config.toml
n_layer = 18
d_model = 512
n_head = 8
n_kv_head = 8
head_dim = 64
d_mlp = 1344
vocab_size = 20680
activation = "swiglu"
norm = "rmsnorm"
norm_place = "peri"
norm_eps = 1e-06
positions = "rope"
rope_base = 297000.0
rope_fraction = 1.0
qk_norm = false
attn_scale = 0.0875
bias = "all"
tie_embeddings = false
parallel_block = false
extras = ["some layers without attention", "local attention windows", "capped logits"]
init = "normal"
init_std_qkv = 0.0158
init_std_o = 0.00263
init_std_up = 0.0158
init_std_down = 0.00163
init_out_by_depth = true
optimizer = "muon_variant"
lr = 0.00186
lr_mult_down = 2.0
beta1 = 0.93
lr_head = 0.00494
grad_clip = 2.0
warmup_steps = 200
schedule = "wsd"
decay_fraction = 0.312
decay_shape = "linear"
final_lr_fraction = 0.05
batch_tokens = 131072
seq_len = 2048
doc_mask = true
train_tokens = 1600000000
steps = 12208
dataset = "wikipedia_en"
Each number is 128 + 32 x the weight over its row's rms, rounded and kept within 0 to 255. Layers, rows and columns count from 0. Numbers have three digits each. The size before them is the row's rms in percent of the matrix's.

# o: layer 11 attention output (transposed), 512x512, rms 0.105, rows 182-191, columns 256-319
# v: layer 11 attention value, 512x512, rms 0.119, rows 183-191, columns 256-319
# q: layer 11 attention query, 512x512, rms 0.0922, rows 192-228, columns 256-319
# k: layer 11 attention key, 512x512, rms 0.0931, rows 192-228, columns 256-319
o182 119:136160152160135125128163146101175107195141166131112097131094142169140115123149189162134117086072167105076055215097098147112090134133108095072063201137113070104081142109109147116120134097045089
v183 125:106155157213103117140120087110100110109177114108152167163144055093154148093184130090013104109118138091076135102097130104162180167154139103182096118115165130171128088100129094123120122088062089
o183 121:125196121126092105166118155092202107167109142151121107116135167085156127120118175211140129169168110124094105102120134099099067157112094073108110168137139116102089100176139148146121144075131238
v184 117:121135095171101125158113124135077138167148153110144128134149112144107218068095109119115157145112148164122086117084170114109181135162115155125085145123062123130123100110146123117153139204159134
o184 115:174126122169150100130089089125179099138159134198109118132152158187086078116089210127176108162148167088156140105163112108155099118078128119108147200095156167107121133103119196111118108084113133
v185 121:151068045199097105143123159074214159137155177131138139136087098102112142145165147127168101165154109075152162128129127121128101085141125125163176081134188086123143155176102152124046105111152160
o185 122:122175141061191152146188088131182154147130086118105161109102100151086106167122119157126143146115133156145109103165141112124071152123136116111140124157157117106153095085131080113169108133179110
v186 119:135204147130168150115145098128106166150111138081148123162125162108101088096125189130135158165123146133108070089122125179046134158173124130134121112103177146104145125146161112146134087162159092
o186 116:170076099127085160101136094114139110059113098210142199214092097164145097134080121124149142098149090128112131198140109143161083138124132114148107141095112161106108119192133167104109084152057136
v187 127:147155080129083142158135088108156088180157141123122126119188198163102145170125137154145123156086145173145160084053131169091129111148117144131145150062041183114111174109083170150181157160150063
o187 124:184092166172113124095110169179120144104150056144132131140128149132158127152132098113124112113195088097138121122109136078119082171134106128157122116116117149101148115118112093093134082063121123
v188 126:108107126098179127122164088115063145146144134211109159096088174143122149111103125146109154081159158135109126090093122148148108137096180131091158151089154180120110123146076116121133140071218090
o188 125:127173139160131154121103147158131100119118106102128134124089130185108112141184134138114066150117081156057113174103132069127144070123038099154111123143135083085126119165079133066124108146073178
v189 120:203046124121124116119106165110109162109167168221151161129120060095148131149131087110133140102129138136118156139163102126096172087094107150157158147064069143151121086113140130167171151139097088
o189 118:116145143087129114167123164109124127121133076087124160077117157105084159102161091155134166090105087150102108108112135131187136069114155115089031116137164117125090162123098115127140120157190140
v190 124:142133128103148120140117109092212102088068122147126120079153118136127123108129183193151092092105173151093149118146104132149096135141183180152115134071131090136124130149128114143163144128100094
o190 126:162163097126128094128097133135090132133149161172119089107132169152143111112110117148105152124142098092153124083080148097149080158137102138131108158162120053156119106112094141181146098128202130
v191 121:094096127113131095126156105084080108202089098123090195160139168082092087151117100179134139135142111153115180131121136132207120148140161135119133117137096174120097149112102151101159139122184155
o191 119:126060127125094117147150134130168150060158153118154124165128089155091163190131093033134121101148113161120090000123133190071146149115152119103145167107148108088186088100162116131133113116071118
q192 081:082089128160144159215156089133090187115143133104177098119131124102051107170153137112133125100112118130117128150147155132087111106155144116125122100149097137096191146127115127154124168161079135
k192 079:162146126167136117131137127122137055114105131166163110098074125130122157118115107140119086138136104142108133117110179137090164089142104132158185117137128135068160109150140164130120101141155097
q193 079:117153120153163137146176113114051132104165083108173102140173134076094103172167161102212112134121071174165110151139093090110133109187136203105155119101137152113203115125109093112090075129135148
k193 078:130156136119128139136172083122129138076136163054143108127120165131076168062088124099195164121109182191141145133159136143127134136122144145109151109098152127152147073128137123172135159128076161
q194 084:133168179117155145153206152090130132166094150052103145163136120167121097125134083157131092117162118157174139106154089114139111062019121121107170111174116084137130120188099088123125158112150103
k194 085:138125143108118123211089157171136135156127125125052105106105104137081174158161169139138109107082159088154113129091137067094129096130153146151112137155091131196116155129103169104163152155130126
q195 087:145073139145152148159141098100107085073177109160163109121122132092104139150100149121103091149073126124182096112140115165118142187152152160135108132079138196103121122129127188107181118137146145
k195 083:117119136059130205129145116111178093103143145139136120112144067119132145088134083087141077122175137121158121100119160123105122109101092134092114113152122121175147113112125125155119138163154096
q196 087:145124150121168104099146137148119157126085137088057169178120110139098083127073107165104069113112148091135116100147137110146113101086109126156084154179118105131091135173121121124192178142142105
k196 083:105112130123168092137089176090096143114107139150140168154054105156127165133106139111130172117105125084123171177109147146103115127148138130108103161153133157086141111115140118142116110093078103
q197 103:130102124142126158160057168088105085016123094142177136154091094062136149109095137147099111174110142140131159161094105146174147162194083100088161114135108145127141114072157160166112120099149106
k197 102:083100166101128153149105117078129146154097127129127131176164066144110106116136141115062063168189107085099100150150156119112140154109112154141125159130135098128123149153140232140128147101120090
q198 096:133111129132125171114149130135125112161192133103105125104173133115111141146154129090161199151083137170122120125135147128091118137136137111092144171103139095143115104090139117174108126123106119
k198 097:112161147070132131099149108137098165113096137075166169145121134116210094083190133195148076186127073146083126142180162156110106120109136136128148171100126134155107081107158165074103173122167122
q199 098:102142086105109130138109112077170084131150143133101074141151101149129159140159144126111113137159113185118177043137111124130103148104081117119083164117159104113101075128184163185123115097153143
k199 096:105150146135133150199144118142107100154075158206096110134136171155120126113115152122155219103189148121127153159161110147136171155102125170095092094180114132173112182142182145110104198132154113
q200 098:081146165192146153097154131158081174136114170157109162171112153180134104121107117089167179128088146150092019149130114118089137131108199144079119105110097114126113152178128131150114137161107100
k200 093:122124141172120108154102166080115128100121158199075153118212121135160102135102122091111086170155135113164085110146109170098146106147109149169116131102155107153083113098109164198153135144190131
q201 097:108174105129165115131076142170099156116197185110126127132114164143142149105121143141100138121184122154079146062113098161121126151129139108126168166093172178090162148130151079120080150075184101
k201 100:157109070057102162196105140092152125112101117148149113102107147070153158092091185165255169077069125147167148123170140094139101152161139144157087135100125102118139100075128115140094166149130108
q202 101:152123142056092069156101137145137152127095101159127132134099077157140156145086177134123131091142134173105174108130109096126125160124118098160108106109085164074131188086102183175182111131196095
k202 099:157111112081120095176145141134106138104171112112111158142160136086086107172208141090145102086086116186133161146151068096129135136141158166167110098132132126144156152101093118160100145142095183
q203 101:122157118138111117084145145158126129190078164163089141076158089142148127137152119153118139083121084106162187101124119138102158121097121158155100169103136119081078079178128141132164130092087093
k203 103:097143119130129082203133141172095124140132149135148124109114099081114181147139151146112159080144064151089116172132080139119119155128132131182076134133085178164130089081146185104109131162093174
q204 098:120118129120056141117159087134110124115129078129153105125147161151073087122147109095133070096173146108108130159117181117078109075102156105102118121174108105124108093124184120101124153113132108
k204 097:108114118161147153094119132135039108145133127158133129065142102123113125150174136089171052131137166128084124091187100116140116155123094168092095140099135122087121123121101141103157158086080129
q205 095:113122132125084139108101119094118108138109124123167143129089130189192161100087094088108143143148111076100052134126172124104144063120121189146143124102132139108119109179166098156139133123115098
k205 094:136142163047128083112155134100138100182097135148095101092116155148105098160125135144082179148129142137061131130118159163112138161180155109101122100181110087044126130137174080142140122131110123
q206 101:158118078073090193128063130101101092124122146130126150124062100157088095150141098114128193086095110123139070212118087116114123158134136165108129191137140151140091127150138171068118136115158079
k206 105:137133148142105125129107113146088149100117106114094097136178163124189147084111115128100075153133131123167079083094109147156117175092099105084203152095125159191090094163129106172120149126120162
q207 103:109082133130126137101197138058215134149143098096180124143143139153142175154109111129118110210094113157112140152141125108141103069145091128136121071146123127168162140106102171133139213121143141
k207 101:179085116124110118126134112133108167128133139160127171135097158144130228139121066168155116161138108104160119180104121075047131102178124121103145139142122134136128122174164043128124146087118173
q208 098:092092123158097140089155156121101125156118132051096147150156146093141147076089089145137078111126139170141114068136095160125144131040121109114150130090133158125148170103149109094169123117083109
k208 099:097125135126134105143088138121159150087124116114096137095152091149185126126143141131112158078073078133070119109163122140104142145143165128102177184145145169151085158145133097114165113114116119
q209 099:132151114079093104128110149127172122064135104136106118156150115099170175176157040138154168211144132116099137121102137115161131101213032110072157127091110134127089075112139124105078207089132137
k209 100:139110184147073144140089153143078053110137080108104131160102075135130095123141125115137161084131123130149107170096135157054122166182167095121146116131095173106152104133141112138131092155171107
q210 103:101145146120099100156116199207182118116148107156057124122069144071095148103092144139116121080189158091123122134125150112154178133121086156140107156076135123088150091097151090123131103108080097
k210 106:065138109106104111152105163136101082158118122141104129147141144142167083091151133078144188090148152155150100097142086097131105109089102062158148160127063114085145150069159149094116098130137121
q211 102:110138122098129102161126161173113083096157108155102163050172127092106141103134160134089166165167129151176165136110174160131165212090147128099105180146126112057151116145099134116145150177158086
k211 106:111118128147155124122191120074125195152140064093140138113168139134088116150103103121122088184145170104165136122115079146136048133172159171145127098120142115129112131123144096108160076196127153
q212 102:167103126185147147150140138140088125092136093132152107153172132100111149198093188118102088109153091145161119147108089157202132131131108074162146075057159128156137119136101146087103120134094157
k212 100:115155135120123139156126126158153123143083184117122073095091104130155149061087096095183105162156167077115157086164121098069132101166074124134123158144126123143137115018136161156115099107170108
q213 101:183118113136123182108094100110114054098140147133128113096206137164148163077171104086145109138162165119157149109134113097091143138052139121141157168111136082144089187174127142129083094127102141
k213 100:144131113113145117141142145119103132116080075099157114152148167156135145125081136117146153149135109140120145117129080156122153129137176158187112118117141120119152108182098150148131110140147175
q214 102:112078154206158110112178150178147092098132227169144136208102136127103088132099212194131155175127125161105169126135134175189124175121169131120125119155083102109127089150159097105102103077149105
k214 103:101137164144126144159163131083128146232113209187184086196108110118114126089134127125065083149157158101131157127091166157126143063138114159131158145144111135094069094127091151160116130131177133
q215 100:138097160123124104164088127097119177103159151206141137138132110142194129118104151140148143137120123106171081138134064138137144123124106109145148113131138163097110045122156132102148158118156125
k215 097:101116175109138133114144061074107099043155096114108136167114133129174157123167078089105161136139086079140100071087083121191151155151083142100086095152110107108128142140151121119157109197113118
q216 109:104142162121099041091118137155188073073134157148115125120110098137144102087185124089084191110065146194136119088103089106124159140117159145110149139140139166158116078100122153137188105142119166
k216 102:124155154085129111122192136134103125161104099140113098153145107092148161148130163122131150188103080099137118133122136144134130045129125138145115167120084171136133136115127189075129127125190151
q217 098:131120089086137125094172109141107124070133164154075124108170104151062137097130116074085110121109166127144120083100143170131167086136157202151178117133155160146061154156119123127121156157165102
k217 099:109131111203190091110124127147198091129162206142109135140150165153110094137114112161130221158092043111131130153164148182111153130147166090193139152101147094143158168054146104126128098166138117
q218 102:138108155146126090150191138157082146111142118169120115151135164136101123130163138078175121154141140091148100172155104070158140084142091112137141075127110140174160120163155086140153126150122149
k218 104:121099143143052119032105073145125055120114125181223146142119133152159115034125111155153151140123138170091139135174133113117090118135157151154117125068130070182092113104112117121146129151096130
q219 104:138129118135169118121196132165141179079123083125110136116148131096088160016100119136157106187119095155065121118075161105094150111152156162115110161136125137151196153130144145082138135122100118
k219 106:133065134109119104135091090105164103162075122122055148132167118193133150164157168100140173132126150143112101109139123129163130109097145139057119176117094091122112155119137155135118099177144101
q220 099:161163103148166153144159160145135115161096116111132092130094100157097144095141098135134150079101189150087179140132086251096152121109164128099124122178109122132169088078175146116107120131122173
k220 101:088143145182092117153143169119155109138082164128139135128041146041077159188092137038121125107180127099139134172084079077120149127162075214141093099118140151115073153057086118143126128136092095
q221 097:149097137133100176127097121128156112135125140120138082136130159186113092144090091141138130123166121156116129171164145095072137063157170156145153069091100089153150170182109182143096086137100190
k221 100:117093107133100152113107114080096142152141086119144140102092106107075182131125111084084164081101167124110139128129115074180082142133118103157170140086119169175144174117143083192159072148161033
q222 105:106119157088087135139185100145092139154107125140189115123098149095145154088076165130172131134131184189103107120146142149118117116117084135098035141116182144074164195105090123101113204154132122
k222 103:173133073177099117191111098040121152115168223062112147130117080136209119152112168117134074049148162131167177138147097186118156060155167155108098132123177131101098129152151131096109177156159173
q223 107:095148118167117091095171101176062144133108149088106115135141121169136066116088114081153149135149098193135139114116176122097088121129139095122139131132088135123107094116140090078138115059114153
k223 105:152141092087129158069133130136072089105114130186161105108095116150139081177135100094141143164134091136122078111100130104128105099099157052139107142137078119096053137107109114152144152119171140
q224 087:120092077058087188114053141148087105168127125159065124097066147154147157150151147129136124138149193136135190108130086093127101120077075074103140096102133070107106090174104092140131097114090125
k224 080:118178116152156139128142161112131117172139132127080152141128120150112065114131130111088107115141081124130147080096163095149131134116137137154093064117123177104154131075132116145066161116132189
q225 080:132057079105083115149101077135096158101172126143144147120103146079094185110164155086137156104119122121118104187125170097114120129116168107104162162116143175100113131215132169159129173205071101
k225 073:168147189173084134142162124171148073146126141155094160075116084174099146130162147167111134142128125148082089115072166143173132153091084102132110101162116127144123093157095119070152156138143129
q226 094:136125149168102060048167119155123120153118135060155143117179136132154068137152152120178143099114083152114119138127114073111154103147161091139135128121142138134128156074121076125164132158163130
k226 078:142098091123092207199169079121095102151173171165081113117136159093152181148122155135150163136044132137142070185145114110074143101086111152104138118140139136115144131112147153161125097147170090
q227 091:113086142130135144127108115102155103045130117122164118125130128110125187127162147127071088146144111109135125117157153110186120121118129075097147112102118126160138122186154190123115159111110107
k227 094:088129135129148124087151133164101103185154064172068104167175134106128045155154070133082101154121067170171096126066146135218097092101121103116169110165127108168122116096101122173107088099165121
q228 089:148088125172087069135147118197195088159128108116141167146195098125163166158164183146129100074099137175151074113118103169089155166169123176088148075133152113126123139082065133095132065110145142
k228 094:134125120122121105109113120099094133071139139109094184148080137104061177096149118106119157141172187187103135149136125162140093189172085185082147086125173123136172142171135122130154175155106140